Each number is 128 + 24 x the weight over its row's rms, rounded and kept within 0 to 255. Layers, rows and columns count from 0. Numbers have three digits each. The size before them is the row's rms in percent of the matrix's.

# layer 7 attention query, 256x224, rms 0.0972, rows 189-191, columns 0-223
092:122159083084149136157104117123140136096097117113139140129099121110108146070128121122155127077116157148103167115115121107139106158109119142157121151130102108096108117136153114113159135112103119122146122101124146134122163101117129104167145185094121126130113107145101133138125152136142122168090159130100135106106144107149145109178114127089131104149092101140098078124141065151128108110156161122148105144149092091136101160130131172139114154102075148144110168119125117144102182125175153138118102107112148144124130168116140136136119128140133146143074144144113103186135155138119155131132139106081125111155105136151110124130152126107092162184147152154122132142169146112157194105139
099:139154151175133180129121134115148133145136162109108155125145124156140100156136125132138163140145140139085122090102088150099115143114133135141155135113128133099129129158081145093123175105146089183101111121099095168125120117113165120130126151149146109147128152176104127106160138075110110118116123136171167109121126114169144115112144112176178109134125102128109129143159159104095150097134138165166177139127141153130138140143123102148085113128136105093128120114116143068161144110121119143133124108171127148131118118148164077132110100130183127151139108129103108133166155091137113132107133124171141097076082121109092146121079103145144139101130147140135170098143129165137107104148
104:153159157092138114071138112084137126102147158102128135103130127122116123150130137175180166131153142099171128088121156181140088152135125085104099136122115107139125155134120113109110152145143165126118168145099127126111125117142142137126128076175098137117127126176100136103094114149157084136126139128116132070087116074118153113118116097103128134110125128123141107135153169123131074098177189158123142118076143149117143064103114126151143130121120161109117143132115131136075122113125122132147107124157080152163128167163101132104102152118135145095098133141117096146145108110113117108134145132175082142132141118157126123151135118135139113089091143138145151102090143126119116122106
# layer 7 attention key, 256x224, rms 0.0964, rows 189-191, columns 0-223
097:145144107086101121159181141105136124148105120134122075118113137147098127146179108110075140184075087144131126183119109124112119134102106109118103135178159191111138115105103155156137120144135098126119122164126128161109151145092127165110088123149147128107123137113111141132124081132149138108115115102119140151127167106163160125139125145074129184134131140094132161060104174161147167146136113090112120151097140150133111143107101126116143134142108119117130116106087134134101113132122099164137088100105114133105150141102094101169105104145134098111129132087135128142092118136103093106136151098148163150155134200119155106100135125114114123133122139119134117128120135093138127136143
100:101131126171130142147135095153148151131106148140122127102093159125122116127123120149125135105121083102088140127134146152152124125121098143125130113157121106134140156148163145117132137103136134126121139166156151093099110111110129098082142126152148106158165160118098117137201184153111131127145161125135155090115112141166090137165119140115096144162110123142083123128124117122130114160135146108153114099095159102115134164137160098136119104161074107159141128138153112129154074140111102112132149140151121131097122128140184091136111136144137112180148147099133164098152142126160119149111104090047090122105104139158104136078130143123166122165116129162122117172139167119136087140170
103:163163134127139093154122055131085133108119129134119120107140121112169128101136157105153095130109148133182116162105148132166130144124161121096137089108162131138091110117155147121104129126166167134121116123091065141155135115132130114144107076127131119093171096117151135123143149114124158111118113146097135112101124142165057135138117111106115103144138124122143129153145126177156109132145100145148169113100122147170130106169146141131138098118061092137133144165097124143166091117118134104114163120142165141136142127155112122147156124131105120099144115121158137142146100189124127150082102170119158121178154174114119137128175098119105124125140114089109110108153129133107157106128
# layer 7 attention value, 256x224, rms 0.101, rows 128-156, columns 0-223
102:106107109117130171110111115121132112081094145106177140107078149167080146117155122126113130151183091149141136151154127168171155159170099111131176126127148100154142127135093115105123131111147093131137117123097139117127142108129130149107150140155075165106143135123135150118129204109095110118095113102180184096141105104174167120109142108114099120156119113097160124139137132159109132142116108105156165074117138164105155133112073166124136088112152129121098142114139176107126143092093159120127125151126129119120139105138096097133132116134145129115168098140144140111125168192117162128145107127114127127110158164149141125130122124088137146126101130167123122140118135127137131149115
106:117136151104131129118122113142099147092134127168091134088102095138138123173148140119145129117106173086153118140116128132106153049132120115119165158142134121141129085132101125100134168123115126102121132122145131119171115124152134124117130137153141106101136103149123145159071157100117081096134139122112138157140103078107126111075146145121139137139121137139109112137125099168134099129121129154127110108118143140095114091159164147081123141149148156108137100129100077113101183127137112111128164149141112098103113075112117195152141107146124147138132146125189105145148152118136127136136098104182065138136110134139104141100142090091156118128135089134166095142098159106176121129150
092:112100103076132167131135154115128120160151129103125123130094105157122138132131119120160166137130102081147127090099136136102087087184098150097131145159154129135172145068105190115149078117144115126113126173115114146133090160127097132132111100132154125138121097129171111116130145093147108131124142116130109133120143096120123133109128173163124179132179152147106089169103080119108112118132107129113142114144166103159100137125095150126126166159134110130130132098070135142161159151143122133167129091085121155119170125129140096175141126121149122139162101127134137129149092106102125134090118121118138117119104082142103141131121113133128128107156140078124105111179165122152101149142
096:127148127102093104136156114179112148135103079101114172136115117125124123118118161144167143116111140113160143130131119155124123137143162125093077156122124101131102092108102144089149144171093119079101167160130130117179126148106139132121120153134122093087116119144129170093135119112127119143151092140108139141128150095108107112138124113178097141103122134160108129160110158111121109102154106137116160162132177114145111117120089108109141130159144153102125145124137066131124145110067154133079125088116121125154159121106092155146120137101108113110122120136131139117091137172178091186157078148101119137105171126088163109113116164144152115125131151122099131068143133119123127114137
088:154081137146106125134125153125164097134116139133138098111126124141125133131124126123117153124130149114139144154124138101113073121084123134149127132159105153111157107122103150130141126128119126162147122154135136135122114135147109147164099131110174132158128109088139145110131146113124110095140090117177107092135103179132129111146103121165105133155139156155093162149135135169120161122094170151172119181127145130134103166188128145109100166112103155097086110067159136081149159158103108098112134102118123118157107092126113116110159094113081084153152126128127135135165169104122129113123073103161137113187102113112135069152150141077113132155096125122121126122134133126134141116183
082:155144146148140161148188140123148100096093108094143146160150185094164139110120118145114103125128123124106110121146127103121080103083137115094095141161099141149120129115132145112104157113112140112146136114110112127116136131112126144161163132149177125144128139133108140134118118154102162136154168102110133155148084173157141155116109135120154080115109108099104154122137138111075154089124102158107143114126081133158137127108123074113128132143147109105121125143122121108161088136138193145101126089145137161134167124147118059109127131135117103102126084096104157107124087130104100173130096120131147169124167144149101129143102140125150143156179153151126118136142085167117122153156
093:102097158138139109146168133124130108175155122130106118141115156122113123143094100092110126116135102140137114129160104142160117128134150142077112159083136106154132082123124111132102149111119138139185135129107191133149131126160124172141102090125183095149132118120100128127150134118131095100135088106134136072100082109144117140079117126159127109123119100090066096076152134129139146111111141105163114156102145099122119119107137117134097116130140121127126136092130148090130141136102137110147132100079127133164095102125115151138117127132170109135156108102155104158134171078159107128109136143098119082125147157090117104161166083142119116106087140124159152090123159146174135152123
098:148140163144101152087114135150139134149110079112160150148158113115130138124130098131106137115150109146125128110109113159158152141126141144141107116121137140125068155151179121130137176123141113099054128117088103118129134139172106147165099113148089086164130084139105123093132143127131101089146198125136095136189111129131048163153130162177114145113127133113106118124128163105103143126074154155139135093119186122155087130121091111147111092130129141115112118148129079138132103126131144148118161110115139124134144163137151097113105138112107154103120153100101113171110096115119132137143145135127137161161146118126137144113145141097108148162169126105137148157105125135111127157123
091:123135150125140086154162156126127178085082116149114118131138140144106075083158143150118140166115140161087130174120087113141119135117094140130123133103107133121084077130149159124156150127127147118145128151166118140112124150089135122163100109107161160088141114148138086155133103143136135095132144110152098132145141114123085109173104118104135084124148142145078119113137125164151103164142156165122159108159165133110122122146147142095139141087134128117098095107117147105083126160134134098096128108133198143154122136137083122123155121122134101099115105170088106109095154154082141120132148098080130132175138112104141132122114103114113153125154101117121144108126130086168141147121
097:107117157141106150126118130148133151132139107151124123124127086141132154166117113148136144108142104061138163170128123142104149111119120183118149127113115140071150128126119141155154101146087110118134114138058127155113129124075114154113098133162123129096112126156106089154141097129136157131184140148108135157146165105165163129144142156132118171143138074135116149142147104093133113119143123140145092146126153067150131153110137153177176124147091118129133172144125153158130101105164162114140100136113111132092107093140080139107138104110120125180115180174131119106163120091156083166135109162101104139111117116097165128118137122123145133146125133142113119125170113135150139102117
083:141146123082087173133155122116147116141069175104116110105145123106083128105154138140123155108126108158104134113151141110118099113107131138135090106128124173141115142089110142066119144081175177136128121131162169122151130141127172122117143162124120162075144133130144153128107128153123148132139108117134136137143141119133140123155160159093120101106121121143102092120154143148124176163136138123108125117144150142131138089179136086137072139143124103122133103116126088185171115118107139090108182119153125150138145146138098118108166089155130091130113148084122145160116141119155158119118101111122153101155170152102092184140110122089124097136125108143118113119121137102082152143138
087:144145090114122131129138178120090127141143128112132120130090125120135130131144144148155122111070109101116127098137115149162106117154139149132129156109170114128129134113164166146090160135106141134164174146157107158132118110132075117114199126126149137165175129138114167129153135154084183170145113126150167139126105111119158113122090163117153125105134095147122125116116117104125105130150147138147090115102125100148082172122100153155136155121158093159155100118105172080140118093146155183128154089119119114150132097159085162107127138126144117116127108149160106096176154115111128161119161151141108151158128098121166089151106147100133150132159131162146134145096123098137138112115
100:147161150126133084137118116106109100094132103131160073080112114125120112173109165153140121151144156140125136128138117157117134139127116137131100166123157154133184156134156088137100138142134101106126174148105122134090133076099107088147082142120109124124161130097116087125123122116121128136128118105151176134151146093152118163097116170110153102115133079136139091122112114153132107137171131128110124170106167124131150149107132138149115106142134150145071147128117126173169157102075182143114164111112094144168147104171117095133133130152128113123148114107128148156105129166172158142093096116106114157121133126155101097138127145138118134143138104154178154159126103093126135153170
088:203140154127140123139162171086118157100139171112098132168158108140109147091078098157123183119117121132127140134119153134113134138136147140128120125081115125122143087141129136103081129078102126162129133093111138122139120096125108186132119131171130111150145141150134091138114158158109135146120157125151181148159142113141141105137142082072115122166118144137111147110110153148116107168097135142123133093149108176113115139110145134140142094089172138125168098077120110097104122123122118118087132107111169080112169144110162132157104134143127157092151128103121121140134124149115116122130131098124132159150152143104104142123110132088121110135144113128094130083134141135074124147185
093:137155155114111071126129149164145138117110119117122133160141128097151129128135126110136111106158092126092091095149106124164151082149142123121127131122102154117070136131092126173111139146149147143106109120108148153136116116158124113121129100109145115108110112119101120120110075136165140125120161146114111174107162112178100111136093108118132147158125119151146111166153155106129095122113118121172126147072127127072124119185132109139126131124104110113133095120116117131078167131126121149102126139090148122117114117106194160140139080147126140127058142127126166106158132111138146144150077097132086101183072118138113128144106125150156101135124121086130163163165105135085127123119
099:065127109117161131138103133109114178092119111116133136130113147120120132131152111160114143133144145133166127080156127111125161125126110097094141144131126117136136126112155149127128146112132091143153132168144145151124118144114149126124140137102115171132096110143133155119122093131115107158162109164126107109145131114125108143143078129156105135095147144119118062142156093086148162146115112142154136132085109130107167118147174126134158122107135193174123208194083123139090136120092136159112117098159083138117130105101151140119137129092094170139130143185136135091127119107156113115107134159106146105107106140134143100136139136141142143125071130135169150142148114147085175130160
099:120150122133147130161137130104143112178106132150090130124084112138115149154104129133118104147131121121141124135145133076082127117123127133111136137134161116141139106136134089141129112143093108111142138099107141128129102153115082178076143131121090138158111134137142095097108164111140156150136136136087118132084095184169096148145133206168162123162091138171124112143107103133108129123106133129113177106129105122115097127153157165101089173103132158135096133140110154117122143157108085071167126165143126118129149097128126130133130142163130107134142077148106081138138103134092131149106101133151153126120161103108072117118129096103170132145175122108129140127134158130166170117105
090:154114144183138151174137108136125138132086131104146127130126104112146116110143106082161113120168118109145126128163101120120129148115145127134153117105146099118118101120127146101116110131112116111121127159121092163085094097127138115166118159112167137145097156152119114145153115126149101128135089191116195095110136119153081130150108148156082151154127143117129167154152121156103139149133127131139179186124125127133130111096136093071132117116152117141113153136105144140177158108146138073130126126119098131117141121142144128106144085175106121082108126145165118189108141180125112161153148167097110133137136087111103098106111106112129141174149103156145101090122162154120123142112
094:183158067100159161103157164141081098133127147151147149050142137151088159123145117122115133144098130113153102131086106107135160111113113099088081160116121127117140154128091138111155139120118171134135150087127098125089104163113144129121132124166138117085103107109151118118103146141108132106132116123144111156122153100129155114174149102113136101124144100140154107110127138125109098080147162117164105165126161113164094087115091176146094092149166155131105147109128085142150143125140123109096129120101105124129124093162117153146120115085088145112105142139131117125167112118137111133134123097146156159128117134148132147119118121143118122109139133117153093177131141174085099149143
095:141142132135111103128140157157111146156129109125121142131110135109129112161184111121182096125125132144113150111083131125156083129155148159126097134174134137136139190105132123110141148114110088102121126142138121112158113134112181115150100167109159096137107113125100111149108090116139126160149146152126129087130177111107126118145160054098136135102132136156129153153137136093154099156093119131172126141157153112130124164137112163098153126128150135080151158155117087150114095154176174151081091181104142158133131105138127127108109121117136071099133152143155148122141121139115126146148143182104145114087127118099175112103130118144107148135111118128109136132141063144116164123123
099:134110093086122070147157123099132102158132147149114104083084090157120129118124154139108105093115108093139090124117136138154099090165144146146151123100111103122166057123089113118152104077123083153189132182136088122103131152138147110113102120145098145169127137114120129122149113163103094168111115120122103131125127129154149164094132129126122112135099106173135132088103122113163121119168116139106157132113154119148106132131098124111111133119163131145192109142120139133132132158110098162092136136146138100160156138134105137125129146146152162110149071153146141086137123135106162101127124123133105091133133152129129099114135077146146079126126156130157134077109130131149132161127
089:137115163174104117086143122105157125109119155152171133131124106136109164108147125122142153131129098198156131091098130164136154121098122122098101123125094138168134116142116121090104108130103113131167108172137103131138137128131151158129133167084166106150136113110149124126131124153142153115103104195152124138135141116120158155108129160154145150117125093160162136181156111136170106094062099145158097171132130141135126106141163150140106114164160125150143132147104129126122091126130166113171118111115147101085140116120163137061120108141126130105123136106144127163088163101146085098139140143137120094177164121164140138070101127127135137120143108140138111125141130087094119120138
089:105131121083094084146132133099129069139150109118060144133120105136125126147135110130192092128108102166129147113110102127129119132181141138134171150098129131091154098165128124134126144104103144144146175094151113116140148102134122139147159098137159140129118128138136118105149109136097129137144127109156092136134130132135115143146147119146079130142129155170135147107081104105097094154143160129122122121137148142109126141150163111096095174114150117112135133101127135123159123162108149144150123122126124090097152086150122181198129176088114161145153104144142154151160146114147152113134122114143128133100153157134094075127105136076131145141149124134133102132098158184134171076153
096:062152091076113120144144131137125122110143116129147132075138132078129148132148083134149136109114091116168113114144081107100068090088167090123148129102122155153144160153095160131151134104124169088109128119146135152118125116095115100120128160130114115109144129160109090146117105116115141130097159148087109140144119129117073143118161124138079129165134106160107094154156116143136142106094148105136104096170120174156135151116147139146132113147139137156112160090099148092128120154116160120121141150061148150141113113113154163175133114122126120117116191117083129116160124095112112150112133155121109090141142141148084100126127099105154146104128128138120146114110146132130131144158
083:169151136129113116151126132112096107146129154156161096111167139141108120108127134126126140089148123123103169116140104131131121095152139167120162157134154112112113102161135128177175105153134106126160145134132150125118177118152134150101157123155141129153132078101142145151118100106153125141148092138110158114110118114133123174106106076095147102141129187136138170103117109162101129134098135137140133154156058148112094070145156145140089104158109160117139109132145124138150182128149163162079080133128139067124113118117135135091137124136143152143124113147107120128147117094133101076108091135145113114100095131156086124099127157139157137110149090127135085137087102130148132119159
090:144141095132125145083160095135119114120137130136078103142149118083121132154110115138126062104059109111133112123100117152139138108115146165109109132129108112130139113089106148147176099136157093153142166108161141131167141093125105150122135133147146127136136131173101121093120185101131108129136159125105086111142135120131127147088126111147158155092135097125126084155133141128140082123171121164114108134141176119143146106138129140138133111137151090148111098134117098111129156170177153156179156150142160139157115135118140119135124115127097147165111116123152130121135174121184176105123099101124084111133192124137151144111139119132087137141161120097113108123132152188167131112129
099:116097124134117135117092150139096155115167129086121131116097110124138147116117165111138120156118138085101112144121161127132116101134136150114137126147093154156155124052113124122149149141151128108110137120109127146098121131139156124134154127112099126120167156134113156102154089170070119115135177159116083128093111125127121131154117088112161111079146129154138126111113154115106143118170119149074161182118172070173131144101113157146151140142136099087120106129131073100106102142106114159148164120137148123191129131180106126135139128122084121081105158154120157136127114136104150081100099138123124113159144138122150114154114137150125140102156119148102151102166139157108106096112
082:131087118146078133153126189105147089130147128115129128095148097095142119112124143120146144105155137111121097085123124132157122094114131143127132099151143089147161130140135146146126105150151103131144108098129100124093091175137138142140093149118147112159111144135098142197108152130116093105110164101136110098126135155141125173157136149124135159166118156144096094128083118130108128119095146144139116142162097117155158095122131108115085143123119139130138141080114112125121152114142119141120128073124132169128100096132091129104163115122136096103115165122165138141114076155090072118168155145160135168139157137147083169109118166117138085151145094152145080102120085146146146114124
093:124179130149088150167074138121145166133095132141166154122134126075111140145126119123131130142160080118105168092088129142132162142140149139136116118109124122115137145138097094162131137133145164103178163170134091103124121105160115155123124136096108111164100153126132108171140084128131146127158123141105126109143138135172124138122118116106090153107139114139114134147170123159146093097137122084109111097114149116118138095115126103163130130117072183083125145128131172138120119146099129159132142135121099141110122183153164094133123147064143112111115163131127148102112127077128117115173149109107140121141104131078141114164135166134106159131100126156090152115128112077114106116095
# layer 7 attention output (transposed), 256x224, rms 0.0896, rows 128-155, columns 0-223
103:137105154141131103153128151108111116157148115102125144142103126106159138134126109159161094099105106111109123061121138076112137128094133135118108127135155192148109135095162122165151104136132150142154116110154120089125121127119087091132097153116168112128120124175101139115106096077140142123132136105082092119146138125111107119130137168130159151156114144114126151145146093085143112107087113162084117146133106121130108117102135134154121138155094118125128146147088117113149166161152129163136095139131161159085127126091102127117116091149159085145145122156126092133150153101159135121122121146105097151160119141158146185170117090162125087189106151119066115093119135130119107130124
105:160136132131122126123149139139125105146124172088145110172110134121160148119121116136123134153135129159105110132121124098098124174158134119126160081134164163092129167114117140100125119082132111095128147177126132110141069129104133161141126092135139144119117171097104139145150127111148125113108159143136129129137141163148100101158111092170175112100105123118125132104160125116072134114128128121127111139101092184134126112155139137114090103107129123143128112119150162100193146139138168177143141140077126115126190102197115103082112138090123082105185127143130118123155148141152103108107183110118147135114157093116130139102150158129116117088158118105116105128157132130125128100139
101:151142133177151099124109145174133173123120151135139134175143137103124120132100141136128132120081131173112116163185149119112138148106141168104084128124070045131124133141147118105087139126134145125123152109091138102148068095159133119082106117150097141125120142156137169141143134138129136153145094132141102110139135163139105168142098107101144098104078139127119103107128202132124140153118167123113115131126130175128151144135133115103095141064106108115155130150135083123139114139115127129128112130116139127145107089132118175117115100164116124129119119106113162146137187101129144117145141142116130120142175134111142168092128150116123111156102167121128120103097095094131167156130
104:149108114142140123158100090129115107153133137113141117126147120140136109145092128146124122159147145105119118166113150114163103122147117132111128093105094152184153136138132147140101162113161156156142098128134094124121088142117151137111101154143136107160156174125152125188106107121142134102094136113152092170146091106170138175138084149137170135175137112087164164073119142115137166151112146107178089094155116137125115156106165128169112150160137114130164103154094158144126062158137130116156156085118172134098124142161130077125131105113121141097145122145133111139139092101136128128110174120113144145153130125129098130095148126129096114080153105161155109128120118125143157124109
103:079142130134113093136178145136142131136136138156173111147125125132106115110120117073155138135099152147160119116125081128141154147180144139070153122097159133148132135133120112094107137104144142128105066115166085128122115112163160106103148143173152171096128158106110156150122133104134095156120087143091137106144132103121141130117153167121136157134128132134160095133111147101130121141146072124106170119112088142099129116120174115068084110140158093081083153170103122173131116148091130099150126143144097130130137155119164114114108148123142143134135110127077105145138131100114109150142144119145154156085111148136132152108125086144101144172115118139166130118160097140137099142128
092:092121113127106104107112120111147135146147159163113136118174121150069151143126120103131129123129124102128117127107126135170133123141117051151107120162148128102112118165125128097099130140129105167121131077167106148123081118126163061153100098133111120147118158157174120136131110174158156149135104176136076104131138074134154149137144126144118123126162141141093148108154126102143135148152156120128125159126148121107141106106148139159128122116116129124111159115125174154122120112148124104102163143106122118111096139130154167167132144162139130131126208129159114119098164132084125132133155093104088129083162084126146124112090135194145156129131104103115161151135139100135133137136
101:147125105135139132136093141134150115086100166118101138102099157163096090119146114147156140118102145124086122140127133090118092113123150081140121145183125183115113128126137195109119099124097137117079135110114090125148148091146139089117100146117077155116158157070117152151142131090099149132143111113105150144164118100106151093137098121101132140144101119134167162153134120162178089157147125130128208073125102154114145104182122078110150126116144089172118112142125127132136111161136124107129126145167124113090101124112135101150096136127126099101115119113111161138096139132141157125113127146121150150100134096123138148104101130103110113142175114117111104127132131132152119124111
101:082116145092168190149088112128148119118130154116092086109147127118134111128081121112161122141100128135134125116109150103124059086129116086125127162108122136166142072123077122103113104125113164152186082164154120134125161126122139103129208150132107135112129116123164136151122091169079150123142126133113119129076148123136118136144094083118144132152135123189125128133122134108121091136131130137151127138131149117096128127136122152123122139099114109152129139164143166099107169120141120133124140159108157143118111112160117156087116162165120137156160104166139123105150101138169105126132108132176141119151104108113090129109113111106155138098133102145156145144158129083132133115095
096:126113120121108168099122104133149124109131155116123144095133117102141147121161143080142136134129130136163073143126090125137125120154129152118128114108120146126171124107142117110072077124127136177080119143101112130130107126102121148118141090106127109132103135094088119123128135118133133134146118119109141099169085142106128100090114116142122157141158159071109126140113135062100153113091145109109123108153087129141110128154173158105133082128112113106117125159131080121142108119086120145110166102136148073108153124143130095124086165145129139126152165109135126115108112103144072112142067203127110132119145158184135148122129107142108098145146105155154129137113156166115094129081
099:115127151146154116131145084106072146174126129086148125158135141100109141104119108118122131127141167159099107112121112126155103165152112147125135144174121129142122152163134143140140106146160149164132157119188101115147133115139104101140164132134120172144127146122129161152095132125150113092109144122160115121143139180106132109127121066106145089131133164107133074154080156170114129127161076143094138106127071130145096140113140110133102152104146144140182104116158121130126125178121107101119116112156104105150127133128122134141138150111147169107111092114100121162090112125105176110122091106177138118194144129122110111148121137161136127105164133141098159147101119130104174133152
087:110101126121136131135146164130100182138137114117134160126106107156118096121181131117099102139107098146153093117162106122144121114146168140105128095118096115121115117121109074138116111176105118113128129092090104141128093105134130158140082159103091145150132140103110120174115131131134133100156162100087106117146123151130165133108141137155113133151130145157155129090123136101149105165088096132152126136144108115067061145104141149140151156105156190113117157132136193100109138149125109167146117146099114139125092144142109149142103138150170160164159135124081135087141155138154130129141170131125146079110099101100142144114103096169107146113148117116112120103133152123117127110171
094:113156173172123156091129078146133135144099133142127148147179168156136118162132139142149117137113150110122096144136166114086153133105130124119142113160130100119156188120102126101144100131155108137129140111139156125132136109125184153133152104143090171166110152167133082089121146131153102122112113152098108117154104119153078136145183120122079134139138147133104118157141151176148145133071112156116152094154129108099138101164141139140087082159138127094129174155126142105123104153131139112109124132146116131134128168126148103213120132140103137120131134124108112160136110146130126120123115110129098131106188150126112143166152165128162117173157141130132124104138108091119109145110
109:087087103155124118096162131178197163156094139069072190151141125105104147118155098108139130098114098146105143117115120144105132109102100132137145103126136176147133105172148120123133119119122128127137106127120113129166141141185141158091169132116132127140122084137124134153165118125152114168096102123123122094121131161163118136118125110129126111178103134123106109145167159110125119082098130108095136096156118130095079135120125125172131154128119089137139140124144118131106084135179141107107132152131160089097168172127129129179105079144120146120119143114118123139131113131132107137110140112117126119117132121051141125125159147138153155117121146100136098113125147120132089099161
091:105124145148138144123145106159138162134146126168111080086094139176093165134185140121107095134111136126119090144123140111135082156160119087134175122156149093117166161125130129108095125129132134138116134155195115142101127149165123121145081125088141131109139130117120154108114102098081115116155116137120121084136145174125073104126130134150150113122127107110138092126153085130149178110134141132122127112109152147158124151113112128152103135128116122109096178146096156120123139127151101176142150147136143160106127131157057110154113158131166121096128136138136136114126138139133118132094131098129111071109104142121156117110108124139187142124146119107159153192111113129172143103092
101:118096121094145148108166094137085131142150110157130130128153104143126123096130112099105121134130155103188113146122113141161091156126127084139141135156114148103132157137141120112149131126118132158127119163143139114144161115156100124151130127136103124147133076147129138161167096125092102134119110142131126131176154104094136127163077131101136123126131126112171109151080067116151074068125135099146114142145136129165115118149123157107111105125129124152128111184146100117129121142123165135138160125117104131182142147149109156126140135141101134099148132138146126083152141149130134129107166145098167142075154115142117155137160170103105165117111150180179108106091158128147195145092
105:147146146097118143129105115132140110147129121151131140165127104121138082119126184102153125097164136156130104149114135134146109111116139106159091097124138129156107124132142079112131142107115142169152127115112093121126153100132163115141127130128120131116149110110121121086129126126098102136115164096136134158098140102148108137134148118104120133144077158115132223121117147142087107087168138161119186143140142129150093147115108142133132133138085172088130081093197151107146122145127154101130125129146165157109115142122100132153133111124132119114126072098147088157127153154096123153141144165116076147175161114138151153174141145136069109109169118108123108095106152137128105122102
102:120110156101092113162148130156127137104139144116155143142125127153122123077113129146161142112074164137102136126103145185147113137131116146092070180107117098133100163093121176114139137103129094127122100195135153125105084114147113098157092107181119098059146137097122129152138131104158121106094122085134131085127125110121138136111142140137092165137167137092101147108142182123125115143170163163152095146128122128083128110149115087143188113090103091146141135108128068103111126111119119165097145150122099115153110144134120114092136140121118158124122155116087134145125144124131126118126124168126086122136163131123126156127131131143108146135104161146118118145123141137121104127135
100:122117098099099093107167146125091131162133158122139130125113145150100145102108131109149134160154167131076080151114145126150109119126135186102135134126109140128170153114146135079079140098104108157119125129153133102141123145123147099116087126087116137140104130132152149097148097148168141128141141090097136195091130095106152114097100137135137127156141146105100136087106148126137119124123158148128130124162087146109115088111153156128113121095128140170101127138137059106062138082131111167117130129159170118128138147106118121152133109111160107143145116121079134147165130114143177126118153117107135149136138160150110145144109123141110161095106128103085160158135100182162126117108
099:111117137136129092137120086147151134129119068105095102165101097089126075137093090098126142160153141154116118144127137133119145102157152149144147089168155094146147108155109120137098117145149090112105105121146142132149123132139104111163155152126123144143134110145116136172108098097157111164167158111136132100129146150134105147124116122172112126082147130163129165145118151130138113151086082153133072110109145122148152111134154142129119182131129154094158107102099113123115084144132110109167149124082136147114127138137132134126129175117134084151160149135162137100107186115143169128121130158107095100090158118121106099119101149083155109097101145112081104135130093082105126118118
099:103110132110132140105110089074096114111082104129114112131160140098090100141093160098083133171155151132084138137136135109120174129121128144166140120085116095102117120102124117161090130131115194136142137153165124120135108144164119141114131125124109135117143133090140127077151150073144127112095108128138145136124063137107129138093103108193138096149117125138142132162134142158141118103139130112107140120145140125143159119098154124139103152108055134156158155136126140144117146136115107143125193098148150094123149142140128134138178131139150142138117150172102146133105106120143125140155138137109139128145092128131050140124181100137145075101143119141108141120099137133129152142092
100:142133142177157129129092139165136158107109154117140143164135128120153130172130102149116139127133141192117135124144167126069101123140095156116139120161109172141149140131142129109092162111119146109127132135074172134112105091125081158115106169142152093090118104106155095122118151075142092066090133124150129101164115105094131091158158116128113112114194093110127153146128108144151135134110112113104123123130142110107145133124184089110117134098117124116085146104180112077169110137135156099120121151154146160097142152114101174150112129131100102103113149121114128156122130114144143153158144146111111155137149121129154155123139132105134115139109057142144124115121134145132123113107
101:148125105112152120133129145125146060179114132123110109125155137102138075100136123104131147165117125102113100100164187081115139134146127125097163182115144112143124138131102106117159118154115120103158137113139152114148124150155110110160095104097116132125147135128152143144079133103095102102161123103073126112127103109106130113158103109140127131096118155150113151077113124134093143107148112146125134075138145137151132116088094145125175141114116128075147156089094107144123154113087146163135141142137093158119131116144105132166127158131126134154130152134110135148186136116122122101110134121121150132091087138087117178155154159108113071125143117156152104089113115158191142144133
094:135144117152135084153130172165160143087107111139141119148134146096121118114090096123120108163120144135114118134127109142126098152074151145129091127151134114126151143139118146137122123081138165123170146168147154132117088121103120151109124186110106093131178123108093145114131136109134106111120068162110115096151125116123078160147149160148097110110112123068120118133167172190140097114144122121131113116126083096103122140173143125148125092159135148143137142184133124106095165116119108100104159110143096132153126146113101096121126161144145091133153147129141095135087127085124112159128125126107095129167117136110173137131132178124124142096111089142161124119166105104108121088130
099:222135116137147106129142185156147136160139151090122124098115104135130101149100144103143113130096141136113145142130162124138142098170180141113160141128136108100131149088164098114118089135123126134103097134147109101136145154143130127106132148154120111146146111100141132116102144116136137147161110146162133108146118099108169182115143110139095122096112146096139090077110133089090098123157127148081123155088144105145119093172098123151142112108096158106147093172119102104126121128177131169137144109149067127078120132146115110101140129129153090152169116134135145111140119170124126098113137111131122128113181098128144132102171128142130133135157118146147138104137135076100138129096
089:111119110146149133119139157095128164163109128114093140158147100179142131095111111103169127180152168112140127077111140125135122145124102069110126090162152139178076150107158128115127156123127119124142151125142154118115099131137108158115117114153139077129095130152097133107126121137124118119125087146152177098108161130121167101140138152133111172110119148115143110165162154132134135129131123092131122122122110125126181158169129095113149169109158120167118156087113114128138102146129099145185147134128116145109136116145140132130139157116100101100158145134154136149132118137063140184164119118102164100115087135140101127136172117117122131104122171124131196146141174126159160139110
095:111104153125134154170051151146106121127130153137078158146089111127170138061132111093133130090132147101136133158158139140140104146161168155132113142144150125106138119153131146075107127121140112099167150128107126152137140175148102126084157142101082141143124122089140122120142121111162115126126156126138124134157154131164114117154123097111106087115079133139118083132107106141168158162141113110147124125058129127104136164119079121143121106151107140171110167114109136132102122085144124083126125108099111103102129126155137106177119119129092153118166137126119171156121155117118076120126143137115175134129105125129142103133154110121143130114112108161125124130166121138060152141113
103:136119130135107132092096105146093161113084131153131125128152146094098104130140121114118126138102090155163148167161090155137116125117080111119115099137145146133103155152103132097110112114123110138179116143114151112123142111140114131158123095155136156110063124114116119164092133130135165137102086104113144137160121137132128171172161130148128108128122105120128133119122125103137159116091117108149065133127135124113084092139159128117099124151141131139148109106124151122114114057157167080071093059117135124094115111099123128125142121140112136168115111156119091060107137096135127163161147129115153141106140116128127081117159120146139116147141077119152104160141094142087142171129
091:105160134132177113136164085144124185107115113113139084125155134103107111138136070141157121153138186125123087168148184130121151200121111159116171158101103129111098127097147101089121143136124139141119163130138134122156116118126153117146167148150123111131132114107149131097111130155163174161153129137137162194127125086136146118125140112155126095127116094119148167133146125130149135147133116096105148145097110153144113150133115143062138172098132117156133137101118168078141142126123128131122143153105145111129133112151168144125096123131127140178172113118095115148118178141103156123148123109137127155126124135130137103129155155137164188080100143093115133133125129100130103108140